Weights of a small GPT-style language model, trained from scratch on English Wikipedia: width 384, vocabulary 8192.
Each number is 50 + 10 x the weight over its row's rms, rounded and kept within 0 to 99. Layers, rows and columns count from 0. The size before them is the row's rms in percent of the matrix's.

# up: layer 6 MLP up, 2048x384, rms 0.0974, rows 1467-1501, columns 64-127
# down: layer 6 MLP down (transposed), 2048x384, rms 0.0929, rows 1467-1501, columns 64-127
# gate: layer 6 MLP gate, 2048x384, rms 0.0985, rows 1468-1502, columns 64-127
up1467 091:47 55 45 54 63 50 50 56 60 51 38 45 60 35 50 57 58 41 58 52 46 56 41 50 51 42 54 61 43 36 58 55 48 74 63 58 65 49 46 49 52 55 57 45 30 54 63 59 53 39 44 63 55 55 60 42 46 40 47 43 40 49 34 69
down1467 097:43 61 43 43 71 47 50 51 56 66 52 57 50 27 55 69 55 49 47 52 53 42 43 71 70 39 55 56 46 43 42 45 60 48 49 52 55 51 53 46 50 45 54 52 50 53 53 32 38 40 42 56 51 48 46 49 68 37 44 51 41 45 41 49
gate1468 103:46 56 64 40 49 47 60 40 56 51 57 59 56 59 53 32 48 48 67 68 61 43 47 46 50 53 30 53 51 41 64 54 59 59 48 44 41 58 61 47 63 28 41 47 63 49 66 53 41 52 60 65 56 43 59 60 66 60 34 60 38 51 28 54
up1468 103:48 51 54 61 69 51 62 46 65 50 47 58 60 43 46 62 55 66 36 56 43 51 52 51 56 37 48 53 53 62 40 66 61 44 46 48 58 49 58 49 51 43 53 39 49 38 36 53 48 44 52 35 58 59 32 46 33 62 61 60 54 53 70 66
down1468 104:66 46 53 47 59 42 53 54 48 49 54 74 61 57 46 52 63 53 37 57 45 46 41 50 41 53 34 32 47 53 68 52 59 45 64 59 41 59 56 44 46 63 52 37 48 53 51 50 25 51 61 45 48 39 49 66 45 53 42 46 42 56 43 59
gate1469 098:52 73 43 52 61 47 56 49 58 61 66 34 56 70 59 41 65 53 52 39 60 58 52 50 50 44 56 48 45 58 48 63 44 55 33 44 46 53 43 46 50 61 66 52 56 61 46 69 53 47 54 59 63 54 48 48 55 30 31 33 35 46 57 52
up1469 096:60 66 64 40 66 51 50 54 36 50 56 56 49 46 33 48 48 30 60 67 56 47 47 54 39 43 54 45 56 39 50 52 41 56 44 48 49 46 78 48 40 47 54 46 62 42 38 40 58 51 32 46 43 61 36 37 57 52 53 60 42 42 44 41
down1469 100:43 26 51 54 52 49 43 43 51 59 32 65 66 49 50 57 43 44 39 49 59 51 74 47 48 42 48 44 37 53 58 38 49 57 54 49 44 43 62 31 50 43 34 53 50 52 56 46 44 55 54 54 41 66 54 51 71 53 42 63 43 48 29 59
gate1470 102:55 50 49 56 49 51 36 44 54 40 32 67 50 73 51 32 51 55 38 60 48 41 71 51 45 48 51 45 60 44 49 44 44 48 53 56 62 55 54 62 41 49 56 50 52 63 52 48 65 59 57 73 56 42 72 54 45 51 58 48 39 57 19 44
up1470 101:29 51 58 61 50 58 73 53 48 56 52 52 53 47 56 72 58 53 44 53 62 47 38 48 49 57 53 57 50 47 52 58 45 64 38 69 39 45 44 53 63 48 43 53 54 50 35 57 42 48 37 42 51 58 40 59 43 53 59 49 63 28 49 52
down1470 096:36 41 59 54 62 35 38 52 51 57 63 53 37 37 74 41 32 53 61 40 46 46 46 66 62 51 61 46 49 52 43 59 51 40 39 40 49 44 38 53 59 45 67 52 53 59 58 24 53 46 50 52 43 64 46 49 48 52 52 50 61 54 47 49
gate1471 093:50 46 60 40 51 61 45 59 46 60 46 39 31 75 47 45 60 57 58 53 55 63 52 57 53 45 48 32 58 42 58 41 58 62 43 55 44 48 68 47 59 57 47 75 66 52 56 52 43 58 35 49 46 68 59 55 55 58 67 45 77 50 46 46
up1471 090:55 54 51 54 48 54 51 64 48 41 44 46 43 47 49 51 65 56 44 64 59 62 52 47 57 58 52 38 42 51 46 38 49 58 42 46 48 45 35 36 43 71 46 57 34 49 58 52 36 56 53 52 59 40 57 48 62 41 42 44 66 40 48 43
down1471 095:71 55 40 51 39 44 63 53 57 52 57 43 49 31 47 57 59 36 54 42 48 54 52 50 46 50 53 45 30 52 50 48 69 46 52 51 41 46 64 51 49 49 47 56 26 40 66 60 44 49 67 37 40 46 66 39 48 49 36 23 50 47 54 28
gate1472 102:50 46 35 54 45 50 53 43 51 41 54 59 46 35 50 63 54 63 41 59 52 52 68 54 47 52 50 33 66 51 68 44 37 53 31 39 64 51 41 45 61 45 68 53 55 40 36 74 46 51 52 57 43 52 35 48 61 58 57 56 50 58 51 27
up1472 102:54 68 61 50 50 72 47 40 49 48 65 43 54 56 33 53 42 52 54 52 62 39 38 58 62 49 46 23 44 50 54 49 33 44 47 45 56 55 25 57 52 41 45 50 52 49 40 56 46 51 54 57 52 35 54 42 47 63 41 53 39 59 55 37
down1472 106:54 49 68 33 46 53 60 61 37 52 54 56 49 34 43 45 33 47 57 69 52 43 34 52 70 61 50 40 46 64 62 44 34 28 54 58 40 55 38 48 55 44 52 49 61 55 49 44 57 53 60 75 60 43 48 49 46 46 41 54 34 63 57 35
gate1473 107:54 51 53 61 62 57 51 47 53 57 53 46 57 60 69 54 50 46 47 44 44 36 56 45 64 63 43 50 64 50 45 52 49 45 43 43 50 48 52 65 57 45 63 45 62 52 65 57 27 34 41 60 41 44 48 67 28 56 68 49 62 57 44 61
up1473 106:42 55 54 40 50 34 57 48 56 51 56 49 58 65 41 41 45 42 51 63 41 54 69 43 67 49 61 55 37 50 50 45 61 64 54 47 61 71 56 49 58 76 56 51 45 64 35 45 60 75 34 46 43 50 55 49 72 36 46 43 59 39 46 43
down1473 103:37 32 47 62 51 54 49 43 40 53 43 52 73 43 52 33 55 48 41 42 60 58 67 69 38 40 56 43 46 46 50 63 57 52 36 67 69 77 25 46 53 47 53 50 54 52 53 59 56 48 51 54 54 41 52 58 39 50 44 58 66 73 26 29
gate1474 103:47 50 42 62 61 54 49 40 54 55 55 44 29 37 39 52 61 47 57 60 50 45 46 48 37 55 51 44 50 53 53 61 53 51 58 25 41 45 54 57 61 32 49 45 44 49 58 51 60 48 51 46 61 37 53 53 72 51 61 54 33 54 51 35
up1474 106:57 46 68 47 54 51 64 63 52 44 49 62 48 49 34 54 59 50 49 49 38 45 60 40 33 73 44 24 16 50 50 59 60 56 45 42 52 66 67 52 39 41 43 41 50 63 54 44 60 35 38 35 61 40 35 66 69 50 53 53 43 42 69 58
down1474 099:47 64 37 41 45 54 33 43 51 48 63 52 59 39 56 57 58 59 56 72 39 58 25 67 59 55 39 57 56 28 49 51 65 41 44 44 56 32 57 49 47 38 54 47 47 59 65 27 53 57 47 55 48 65 61 51 62 66 40 42 25 46 41 27
gate1475 101:60 59 51 57 42 47 44 45 58 46 63 42 48 26 37 43 33 33 36 46 36 51 43 57 51 37 62 55 57 44 52 43 62 48 46 44 46 65 50 37 54 50 23 54 75 68 49 52 47 52 47 44 37 36 52 44 51 62 50 55 75 33 42 36
up1475 099:51 40 63 52 43 45 37 69 54 55 50 52 46 58 45 48 44 42 54 53 52 43 49 45 58 54 43 45 40 39 41 67 72 43 42 62 66 45 50 60 56 65 43 50 46 45 44 66 61 53 46 47 52 58 47 41 49 56 63 44 63 39 45 56
down1475 095:54 48 52 57 50 42 45 39 44 46 57 50 65 50 51 38 46 44 54 61 43 31 44 62 54 64 46 45 28 28 42 67 42 62 48 57 57 53 46 43 54 40 53 53 42 62 62 65 67 50 51 39 47 53 60 49 56 53 57 40 45 48 46 36
gate1476 105:53 54 48 48 44 47 38 42 25 61 61 55 56 41 46 46 51 34 41 62 46 65 62 35 51 65 55 64 50 58 37 47 40 50 51 57 53 46 57 42 64 71 61 41 54 63 66 52 51 52 40 50 49 47 51 42 45 54 54 51 58 41 63 42
up1476 098:42 55 57 49 36 50 47 46 49 50 71 47 47 49 58 54 65 22 44 48 44 38 57 31 61 49 66 40 42 90 58 54 47 68 44 52 37 59 32 63 67 33 56 44 59 50 60 52 42 62 48 42 47 46 54 58 52 49 48 44 41 69 57 48
down1476 100:34 43 35 44 42 34 55 54 60 53 41 45 51 45 44 49 63 56 58 52 61 59 41 44 44 44 42 44 65 35 64 43 45 59 60 33 67 52 58 51 36 73 54 36 49 47 61 28 50 47 38 53 43 64 59 46 57 43 34 36 42 60 50 68
gate1477 108:44 38 58 43 43 57 48 40 37 29 45 53 43 50 47 71 64 48 61 44 59 51 56 50 55 64 42 58 43 46 55 33 47 63 59 42 39 60 47 52 60 38 44 45 35 62 55 48 63 45 67 59 50 43 35 63 65 53 38 42 45 36 50 40
up1477 112:64 44 61 72 53 57 65 43 61 56 58 49 57 48 43 39 68 44 58 43 51 58 62 48 44 53 48 39 69 50 67 57 44 42 62 44 46 38 55 48 62 51 51 51 62 55 72 29 64 52 39 43 64 70 35 48 54 66 53 66 35 33 37 48
down1477 105:62 48 32 34 61 56 43 57 37 48 71 54 37 36 55 59 69 49 73 68 40 50 63 42 45 54 59 58 50 43 54 51 48 60 61 53 47 53 58 39 63 52 58 39 47 70 41 44 58 44 58 65 44 52 48 38 51 61 51 57 65 50 51 64
gate1478 102:59 52 56 55 63 42 57 42 48 51 30 44 34 56 63 39 54 45 45 39 49 32 44 36 48 45 44 64 37 49 33 51 58 51 39 38 70 42 39 62 50 52 33 57 57 42 55 58 51 50 47 60 70 40 48 54 31 45 67 56 53 56 51 47
up1478 105:46 71 53 45 41 48 61 40 41 55 40 45 50 27 35 48 53 57 81 53 54 43 38 51 52 50 56 44 58 43 50 37 58 62 42 39 55 76 47 47 45 53 64 48 43 55 46 56 46 38 44 45 42 64 52 53 57 55 31 52 37 40 43 21
down1478 102:49 59 76 50 48 60 53 40 47 52 54 47 50 29 59 45 43 47 53 57 27 37 49 50 60 49 61 64 47 70 42 54 51 58 65 64 73 49 50 63 42 40 49 54 57 60 30 48 44 59 74 55 29 71 63 37 51 52 46 38 66 52 66 45
gate1479 101:51 54 43 28 46 34 38 57 38 60 49 50 48 62 47 73 87 49 59 49 59 37 48 26 51 36 40 47 51 51 39 50 67 49 49 50 46 73 61 64 55 56 38 45 37 58 35 43 42 46 50 46 52 39 38 65 56 44 56 54 60 51 49 41
up1479 097:51 47 53 48 34 67 45 60 41 47 51 54 32 52 55 70 51 57 49 46 57 58 41 37 51 31 50 41 59 60 47 47 52 42 42 43 51 67 65 60 59 41 44 35 61 53 58 30 31 44 45 48 40 50 36 42 53 53 59 60 53 50 47 60
down1479 104:49 63 50 62 73 66 43 58 45 41 56 62 48 51 67 58 56 48 53 54 49 43 64 35 37 62 50 52 52 47 33 40 57 26 54 57 38 44 46 52 50 49 58 30 69 59 39 48 47 45 47 52 57 38 58 54 47 54 34 51 32 54 40 35
gate1480 097:49 53 39 36 48 52 42 57 37 58 60 67 65 56 58 57 49 55 41 64 49 78 50 42 62 59 37 45 57 52 52 44 40 53 52 67 61 45 54 47 45 50 45 33 56 56 35 57 49 53 45 53 39 51 63 52 60 44 52 45 44 56 43 64
up1480 096:60 49 54 48 40 54 41 49 32 39 64 52 50 51 64 36 47 54 49 48 35 59 39 45 36 56 41 45 48 47 63 45 32 48 44 72 61 40 61 52 52 48 45 55 42 57 39 63 52 32 51 58 46 46 59 40 54 55 42 43 52 59 42 66
down1480 101:35 52 33 33 49 34 52 42 52 64 49 67 72 50 57 57 46 50 40 53 60 62 42 56 34 42 52 46 54 38 42 45 50 67 51 42 59 40 56 62 55 66 54 49 52 54 50 53 46 59 54 34 50 55 53 68 52 36 62 47 51 55 53 54
gate1481 100:52 31 26 48 60 56 57 23 51 56 31 50 51 56 51 43 32 40 31 46 45 41 45 52 52 42 36 45 58 49 47 52 46 50 42 36 54 65 42 46 57 41 65 71 48 50 47 65 54 61 35 30 76 53 57 54 52 67 43 55 68 53 49 49
up1481 102:37 40 51 54 43 29 53 48 47 52 51 42 48 58 59 63 48 47 73 52 28 63 36 57 42 42 58 59 46 44 57 49 53 60 35 64 42 51 49 38 62 57 39 55 50 54 39 56 28 67 61 55 45 41 61 52 56 65 70 51 64 32 39 46
down1481 104:53 62 49 54 55 51 50 54 58 58 44 44 43 51 35 44 58 74 35 37 61 50 38 45 46 54 44 47 55 59 49 56 62 50 36 39 63 40 55 54 35 55 43 57 52 44 31 37 57 59 62 56 53 43 49 56 45 37 41 43 53 43 49 54
gate1482 101:37 48 59 45 64 32 55 36 60 39 45 55 41 56 34 53 54 44 60 46 47 54 43 48 38 27 44 66 47 43 55 42 59 45 56 42 48 57 66 49 64 38 48 28 31 55 40 22 61 51 60 62 53 73 34 51 37 41 42 46 43 63 41 46
up1482 099:66 47 50 61 39 50 55 43 63 39 55 54 41 52 74 52 50 65 55 43 63 59 68 62 54 60 30 49 40 57 42 55 48 50 42 58 55 44 38 60 38 47 49 59 67 35 60 67 36 52 44 47 45 50 50 50 29 59 41 52 71 54 45 51
down1482 102:55 66 66 51 45 35 45 30 50 44 50 52 30 39 65 42 50 48 35 63 60 56 43 51 65 55 50 47 52 59 50 47 54 43 48 50 31 55 29 28 50 61 62 57 34 46 58 39 46 41 62 64 31 57 57 44 62 63 30 60 64 43 39 64
gate1483 093:51 58 65 49 38 54 65 46 48 37 67 44 65 42 69 51 50 46 59 33 55 59 55 56 66 53 52 49 41 29 50 27 39 53 39 62 44 45 63 49 54 46 50 52 51 31 65 71 48 59 62 55 59 37 46 54 39 35 56 42 36 48 62 42
up1483 091:47 44 62 66 38 65 59 47 57 50 48 56 36 62 52 49 38 60 50 61 49 68 49 50 53 32 53 25 39 45 31 43 61 58 54 56 59 36 53 57 44 41 47 42 46 22 56 60 37 70 65 55 37 46 44 36 35 49 59 37 70 46 46 59
down1483 098:53 63 48 37 42 55 56 52 55 51 53 53 58 46 50 57 46 82 42 36 63 64 59 40 54 33 62 59 47 53 45 29 29 35 61 39 52 42 42 65 60 39 54 62 41 56 55 60 64 45 42 41 56 38 62 57 44 61 49 63 37 62 47 27
gate1484 103:47 68 55 47 51 61 42 45 48 36 61 39 58 68 48 49 39 40 31 48 54 56 56 55 68 58 52 42 52 56 79 56 35 41 55 43 59 58 53 36 25 63 58 51 64 33 56 47 44 39 54 47 48 35 38 55 48 34 56 50 54 48 48 57
up1484 098:58 62 26 54 43 50 62 58 48 54 41 46 52 57 59 65 46 61 33 28 41 49 69 66 55 62 53 52 46 44 56 36 61 53 61 24 44 46 59 56 64 53 51 69 57 36 48 61 29 44 48 63 54 38 31 66 63 39 48 62 43 65 49 22
down1484 098:55 51 46 41 35 66 38 39 61 61 56 48 36 58 42 46 54 43 56 61 54 39 64 32 44 42 30 48 66 45 39 62 62 48 54 60 43 70 29 47 38 39 38 50 53 54 51 56 50 42 50 28 77 47 49 20 35 54 46 71 62 50 64 46
gate1485 103:51 62 59 47 52 41 50 48 39 46 43 54 46 46 50 48 53 32 47 56 43 46 55 42 54 42 65 72 40 42 54 57 47 60 49 49 36 52 66 52 47 60 39 44 50 53 47 58 43 46 49 47 48 45 52 52 52 49 58 57 53 43 30 41
up1485 101:48 65 49 46 68 44 56 48 45 44 33 51 45 65 55 45 35 61 43 48 49 49 43 62 66 49 62 50 16 53 57 63 49 58 42 59 37 41 57 69 50 42 44 36 60 43 51 30 59 70 41 50 41 48 55 40 46 46 46 61 60 45 39 63
down1485 100:44 54 63 48 59 54 45 46 34 49 41 57 47 50 43 42 61 43 50 40 51 60 41 44 47 45 52 59 50 48 45 61 40 50 51 57 53 48 55 56 45 57 39 42 56 35 53 43 45 38 61 49 45 49 45 40 52 61 46 68 52 40 56 65
gate1486 095:45 49 36 52 63 55 24 70 35 49 42 44 37 45 62 54 56 50 50 44 49 70 53 58 59 54 55 41 58 46 60 43 51 62 33 45 39 45 44 52 47 37 37 36 27 49 43 42 43 47 50 31 49 59 59 72 63 62 37 56 49 56 20 53
up1486 094:28 58 59 46 56 33 56 61 59 46 44 54 53 55 29 59 47 72 69 39 58 45 51 64 40 60 53 58 57 49 44 61 60 35 54 51 56 43 52 41 69 45 33 40 61 37 47 33 53 50 52 52 48 48 49 49 48 36 59 49 55 47 56 39
down1486 097:61 46 55 39 57 47 61 45 55 23 65 49 59 56 66 53 44 57 41 46 69 52 54 50 60 48 56 45 56 65 52 48 34 41 57 56 40 61 69 34 48 48 62 43 43 66 47 48 41 35 49 57 62 43 55 54 37 58 53 33 62 56 52 32
gate1487 100:49 47 47 49 45 61 54 69 72 60 53 44 48 57 41 41 62 63 52 30 45 57 46 46 50 71 56 62 51 53 52 29 49 40 32 62 63 57 58 43 51 66 42 59 36 49 54 46 56 49 47 57 62 35 40 60 44 42 42 50 56 60 57 36
up1487 095:62 34 56 60 59 40 47 52 34 49 37 45 45 52 60 42 46 46 73 46 59 54 54 43 42 49 40 49 58 59 36 51 40 68 73 40 48 68 55 57 43 43 48 50 59 58 44 39 39 44 46 62 30 70 57 42 57 34 50 58 46 40 40 58
down1487 100:44 57 40 62 49 31 49 29 38 32 47 56 62 58 48 45 60 58 51 37 36 45 50 46 55 55 54 57 56 61 71 58 45 57 48 47 59 49 46 44 53 63 63 61 57 43 49 43 77 46 41 39 54 67 41 42 57 59 44 61 57 51 56 50
gate1488 096:49 42 54 50 36 51 65 35 39 53 66 54 67 52 52 49 54 53 49 52 74 55 60 50 51 51 42 52 43 59 52 53 49 64 48 50 58 54 46 49 50 55 46 58 34 31 42 36 65 63 51 56 63 33 46 55 55 50 51 44 57 38 74 59
up1488 099:46 53 46 48 43 32 58 66 48 42 54 38 58 48 48 68 49 51 63 72 49 50 37 51 38 39 52 55 40 59 49 60 59 40 36 47 60 50 41 49 59 49 51 47 33 40 46 62 73 64 29 52 47 49 56 45 57 45 56 48 56 65 58 41
down1488 101:54 50 61 57 56 45 65 61 34 64 50 49 50 54 59 48 42 69 40 40 42 31 53 46 52 50 45 50 43 57 48 58 65 45 40 57 50 25 44 60 41 57 45 43 46 49 50 48 41 57 49 37 45 58 39 54 47 48 36 60 39 44 50 49
gate1489 098:57 55 41 41 45 38 56 55 18 43 64 47 54 57 54 55 52 57 58 48 47 40 69 53 59 46 41 50 42 45 46 52 46 58 61 42 51 50 77 65 41 64 55 43 46 69 67 37 53 47 63 46 57 40 48 45 55 68 51 38 48 48 58 50
up1489 097:57 52 43 50 51 59 66 58 34 48 62 50 53 54 62 55 51 52 47 69 59 43 74 50 47 44 49 17 57 47 46 38 47 56 56 50 47 46 73 46 38 74 42 42 50 62 57 39 50 56 45 61 60 42 50 42 61 57 53 38 56 56 65 57
down1489 103:40 56 41 46 62 68 54 58 45 46 60 55 64 70 57 59 55 52 44 50 35 42 52 46 44 58 63 31 54 60 70 54 44 57 58 50 34 63 42 44 45 56 59 65 47 49 49 52 62 60 53 40 50 56 66 31 58 61 44 43 58 59 52 49
gate1490 102:47 45 47 30 40 37 46 64 43 38 57 52 57 55 41 30 31 42 53 59 63 61 58 52 43 70 47 50 52 54 55 52 49 48 70 62 51 63 61 45 45 55 33 60 55 41 54 61 34 47 50 34 63 56 39 54 61 42 48 50 70 60 57 46
up1490 099:54 62 63 56 51 47 50 51 60 52 44 48 54 30 66 36 47 55 34 74 46 61 37 48 47 74 53 43 46 36 60 64 40 49 63 59 49 63 49 40 45 63 35 57 43 51 54 59 29 55 43 33 51 42 60 39 44 44 49 56 59 51 49 65
down1490 099:45 69 29 51 45 59 49 49 55 37 47 59 52 54 51 51 57 47 56 54 56 45 67 45 55 60 57 51 67 49 35 44 60 51 54 52 62 58 52 49 51 54 55 56 53 66 43 49 58 64 51 33 50 52 63 48 43 45 49 34 54 51 46 66
gate1491 109:42 35 60 45 52 50 55 40 72 59 50 47 27 50 44 54 50 53 47 54 49 65 50 45 58 44 67 45 53 65 39 45 62 49 29 38 69 42 67 53 26 49 38 43 50 45 55 53 57 44 51 57 41 43 49 59 52 58 48 74 68 60 44 57
up1491 103:48 52 41 45 29 32 51 56 46 50 40 44 63 44 49 42 62 36 49 51 52 39 62 43 39 49 48 31 43 51 48 59 60 41 61 46 35 60 64 51 46 44 62 51 59 36 41 62 51 51 44 37 55 41 57 44 66 45 52 61 46 46 54 42
down1491 107:56 56 55 28 44 46 31 73 76 50 31 52 38 51 53 41 57 48 61 44 48 58 41 45 37 48 52 40 53 45 60 49 56 29 39 54 56 67 53 40 57 49 47 41 59 52 33 33 49 36 51 51 51 47 44 83 38 46 52 69 32 62 67 53
gate1492 096:43 57 69 52 39 56 54 45 38 32 52 54 59 52 52 42 47 61 51 61 56 51 52 38 72 53 50 40 50 29 49 49 39 49 60 52 41 51 62 50 53 40 55 47 58 62 52 42 59 71 61 28 50 57 49 55 60 55 55 64 45 31 47 43
up1492 101:51 50 49 42 63 53 44 54 39 55 53 44 48 59 39 51 43 43 50 52 56 57 45 41 48 51 46 72 58 66 40 52 47 42 49 58 48 43 40 55 42 53 57 29 57 33 54 69 31 40 57 57 56 60 49 50 55 46 32 47 45 65 71 45
down1492 099:62 44 39 53 50 51 40 55 53 51 53 75 55 60 60 34 62 44 75 47 47 45 62 41 63 52 49 54 64 45 54 40 57 48 60 46 61 73 59 33 67 40 48 30 55 46 41 56 30 50 56 49 55 48 59 59 53 65 41 56 22 64 57 49
gate1493 101:66 65 46 57 52 43 44 57 64 49 31 53 48 35 47 56 56 48 48 57 51 62 51 60 48 52 47 56 59 51 60 57 59 56 41 54 49 52 53 58 47 40 52 64 63 64 46 53 53 57 56 34 62 39 41 45 68 55 47 22 52 49 54 51
up1493 096:39 41 40 62 50 51 54 42 35 39 64 55 47 51 52 55 52 47 46 58 53 58 57 39 55 57 43 48 42 58 32 61 53 45 42 50 58 48 55 28 57 56 42 40 48 55 46 66 48 60 51 53 45 47 51 46 60 46 42 42 27 44 57 51
down1493 097:31 32 42 44 63 55 34 50 37 69 66 54 59 41 52 46 53 51 58 52 48 45 53 48 74 41 41 34 50 41 39 53 46 57 49 60 38 68 59 49 31 42 49 34 58 40 45 59 57 55 32 51 52 60 52 47 39 67 42 58 60 53 46 65
gate1494 104:63 50 41 60 39 46 39 56 48 33 43 48 35 44 53 41 66 44 61 53 48 55 44 47 47 58 45 56 59 58 47 49 44 44 61 53 39 43 32 55 48 57 41 68 63 49 58 51 40 37 47 52 52 57 46 51 41 46 52 59 52 39 28 58
up1494 106:52 43 46 66 53 49 61 54 50 33 32 62 50 53 51 50 66 45 61 49 53 43 73 47 50 66 44 35 56 51 47 59 41 51 61 48 41 30 38 70 52 52 42 61 68 37 66 46 49 51 53 52 54 40 44 57 33 55 46 66 46 46 26 44
down1494 103:52 48 54 33 61 68 47 46 48 63 52 60 53 39 41 64 44 42 49 42 37 63 53 52 51 52 46 48 43 40 47 64 69 55 52 45 47 32 62 59 45 46 51 50 42 38 61 58 67 67 44 46 49 51 55 48 44 62 40 68 47 57 54 39
gate1495 103:43 71 41 55 50 39 52 54 41 37 54 45 51 66 42 55 46 55 65 61 33 44 51 57 51 60 30 49 51 50 35 48 56 51 61 65 60 45 62 49 34 51 56 37 63 38 54 54 54 58 63 34 67 56 53 58 48 50 48 49 49 55 57 72
up1495 104:47 40 40 44 66 57 36 66 57 67 60 63 70 49 47 44 68 51 46 42 57 64 53 36 53 45 44 35 44 30 49 52 43 54 63 23 43 49 39 51 44 43 43 56 56 30 51 60 54 39 49 45 50 66 22 44 42 61 57 26 42 50 53 63
down1495 102:46 57 35 66 51 66 22 48 50 48 50 35 53 52 60 62 53 50 38 45 54 61 53 58 51 31 44 54 61 51 44 46 44 35 53 51 54 43 60 71 60 44 37 46 57 68 46 65 63 50 39 41 53 42 52 43 51 60 42 32 54 51 46 50
gate1496 097:51 66 49 50 50 52 39 39 66 44 44 61 36 38 56 40 36 44 31 71 47 61 47 38 42 31 58 55 52 32 52 59 39 55 42 51 54 47 52 63 46 68 48 47 60 71 51 56 52 51 37 50 64 55 53 65 54 48 45 38 48 58 57 43
up1496 104:26 28 61 62 53 69 62 47 45 59 58 59 61 70 34 58 40 60 65 53 51 42 61 44 63 43 38 60 55 63 38 48 58 44 49 46 67 47 46 55 57 45 43 40 45 56 59 66 64 56 38 53 39 39 45 65 42 48 57 59 42 44 49 66
down1496 103:48 24 46 54 48 51 73 40 46 46 49 31 56 69 47 54 46 56 64 48 48 76 48 41 75 49 53 69 58 62 47 50 32 52 43 33 57 50 47 44 53 40 44 71 48 50 58 39 30 51 46 42 35 34 52 57 48 50 48 50 50 59 34 56
gate1497 093:61 46 40 46 64 54 72 61 52 51 61 43 48 55 52 56 43 52 59 48 57 42 49 45 56 51 56 54 38 61 48 38 35 52 48 50 53 39 31 64 46 74 49 33 28 40 54 54 44 62 34 60 33 59 59 53 43 57 39 34 49 46 57 27
up1497 093:40 33 41 62 56 46 58 51 59 54 41 56 48 42 51 62 52 48 73 52 51 47 67 47 42 47 55 61 71 64 52 60 47 67 36 52 43 46 62 59 49 47 61 46 33 49 49 59 39 38 58 39 47 58 44 62 52 55 49 30 44 39 59 45
down1497 094:39 57 51 61 56 44 54 53 69 42 38 52 55 39 60 68 56 44 56 45 54 45 65 60 34 60 51 42 42 49 66 68 38 39 33 72 50 62 71 47 13 45 42 47 42 54 36 53 35 71 47 59 58 45 52 57 56 60 41 39 49 47 57 55
gate1498 098:50 70 43 68 34 43 44 50 48 54 49 50 50 44 45 28 52 54 50 47 55 63 47 56 37 62 47 38 51 62 46 54 62 50 42 56 51 52 59 60 52 35 29 47 43 51 37 57 72 43 45 43 39 60 22 51 42 53 37 64 60 55 53 65
up1498 101:53 61 47 68 41 46 55 46 33 59 41 44 52 48 45 37 56 65 28 62 39 58 41 43 46 49 40 53 63 54 48 62 50 51 42 47 45 45 42 65 49 31 43 55 48 64 53 34 54 49 44 51 60 57 47 52 46 57 64 64 62 53 69 67
down1498 102:49 43 43 68 63 71 60 48 40 56 51 36 52 51 47 46 58 48 44 37 45 57 41 56 67 56 55 50 38 62 49 50 51 52 30 50 60 42 67 61 60 50 36 44 63 43 58 46 38 63 44 58 52 62 49 53 48 37 62 62 57 40 76 56
gate1499 107:40 43 31 35 50 42 55 46 55 50 48 46 55 44 81 58 48 47 60 51 36 56 53 49 61 42 47 44 60 61 49 61 33 37 51 54 57 49 58 35 63 51 44 48 44 48 30 64 46 45 43 49 49 65 51 49 51 46 52 58 44 56 31 53
up1499 102:32 60 72 66 56 54 50 48 54 53 50 38 30 56 68 40 42 44 65 42 51 57 55 49 55 68 56 36 45 50 43 52 52 55 28 49 50 34 60 70 61 54 55 50 48 40 39 57 32 57 51 59 35 47 54 48 65 59 49 58 63 46 61 50
down1499 104:39 39 46 56 69 40 40 47 72 41 49 55 67 37 45 40 43 34 44 32 36 47 71 62 42 43 57 36 57 44 43 46 68 26 56 53 49 45 75 50 53 30 54 48 46 45 54 48 50 42 48 49 19 34 39 46 63 67 50 70 45 45 44 55
gate1500 101:52 54 54 56 32 57 52 56 52 59 36 40 65 57 42 69 42 60 41 40 52 61 50 42 42 45 55 48 31 21 65 51 68 52 58 62 56 51 44 55 64 63 47 55 21 78 63 45 84 56 68 43 40 44 45 54 48 49 51 62 52 43 73 41
up1500 098:63 60 43 48 38 49 54 54 39 43 50 39 39 47 67 48 56 45 52 54 51 53 65 48 40 39 47 56 48 42 66 46 68 72 48 30 50 59 54 61 34 49 51 61 51 44 60 50 68 60 33 44 43 49 42 54 54 39 49 74 64 42 52 52
down1500 098:47 58 44 45 49 47 53 67 50 45 26 42 33 47 63 50 45 57 58 51 48 66 55 60 37 70 60 49 52 66 57 48 62 46 60 49 46 51 41 51 57 54 65 55 47 44 70 36 50 35 48 46 48 49 35 47 59 42 48 50 56 59 51 67
gate1501 100:33 63 40 45 56 38 57 63 48 58 60 57 49 35 45 41 53 32 58 43 32 65 52 43 55 53 50 40 67 33 42 55 38 47 56 38 45 59 41 36 37 60 33 34 54 47 42 58 60 47 59 55 51 61 48 48 54 54 66 58 55 41 30 33
up1501 101:50 30 38 48 27 37 57 59 57 66 65 41 62 46 43 43 47 49 49 70 50 45 46 46 43 28 53 40 62 27 36 39 50 38 44 57 51 55 51 56 48 56 54 49 50 49 45 41 50 63 58 55 50 40 38 61 54 55 44 46 57 39 41 56
down1501 101:41 59 42 37 47 62 51 47 61 52 61 44 63 52 34 51 48 46 39 31 37 56 37 45 38 57 55 47 65 58 37 60 45 53 48 39 50 48 67 57 51 57 32 22 50 67 52 48 57 60 59 55 50 50 61 60 45 70 65 48 28 15 18 50
gate1502 101:52 58 54 52 70 50 27 57 24 34 50 61 49 39 38 36 52 46 49 72 37 52 37 34 43 53 43 59 46 47 40 43 35 47 64 46 49 47 41 47 58 67 37 55 47 49 45 53 25 55 45 66 52 36 36 69 48 48 61 48 54 68 41 33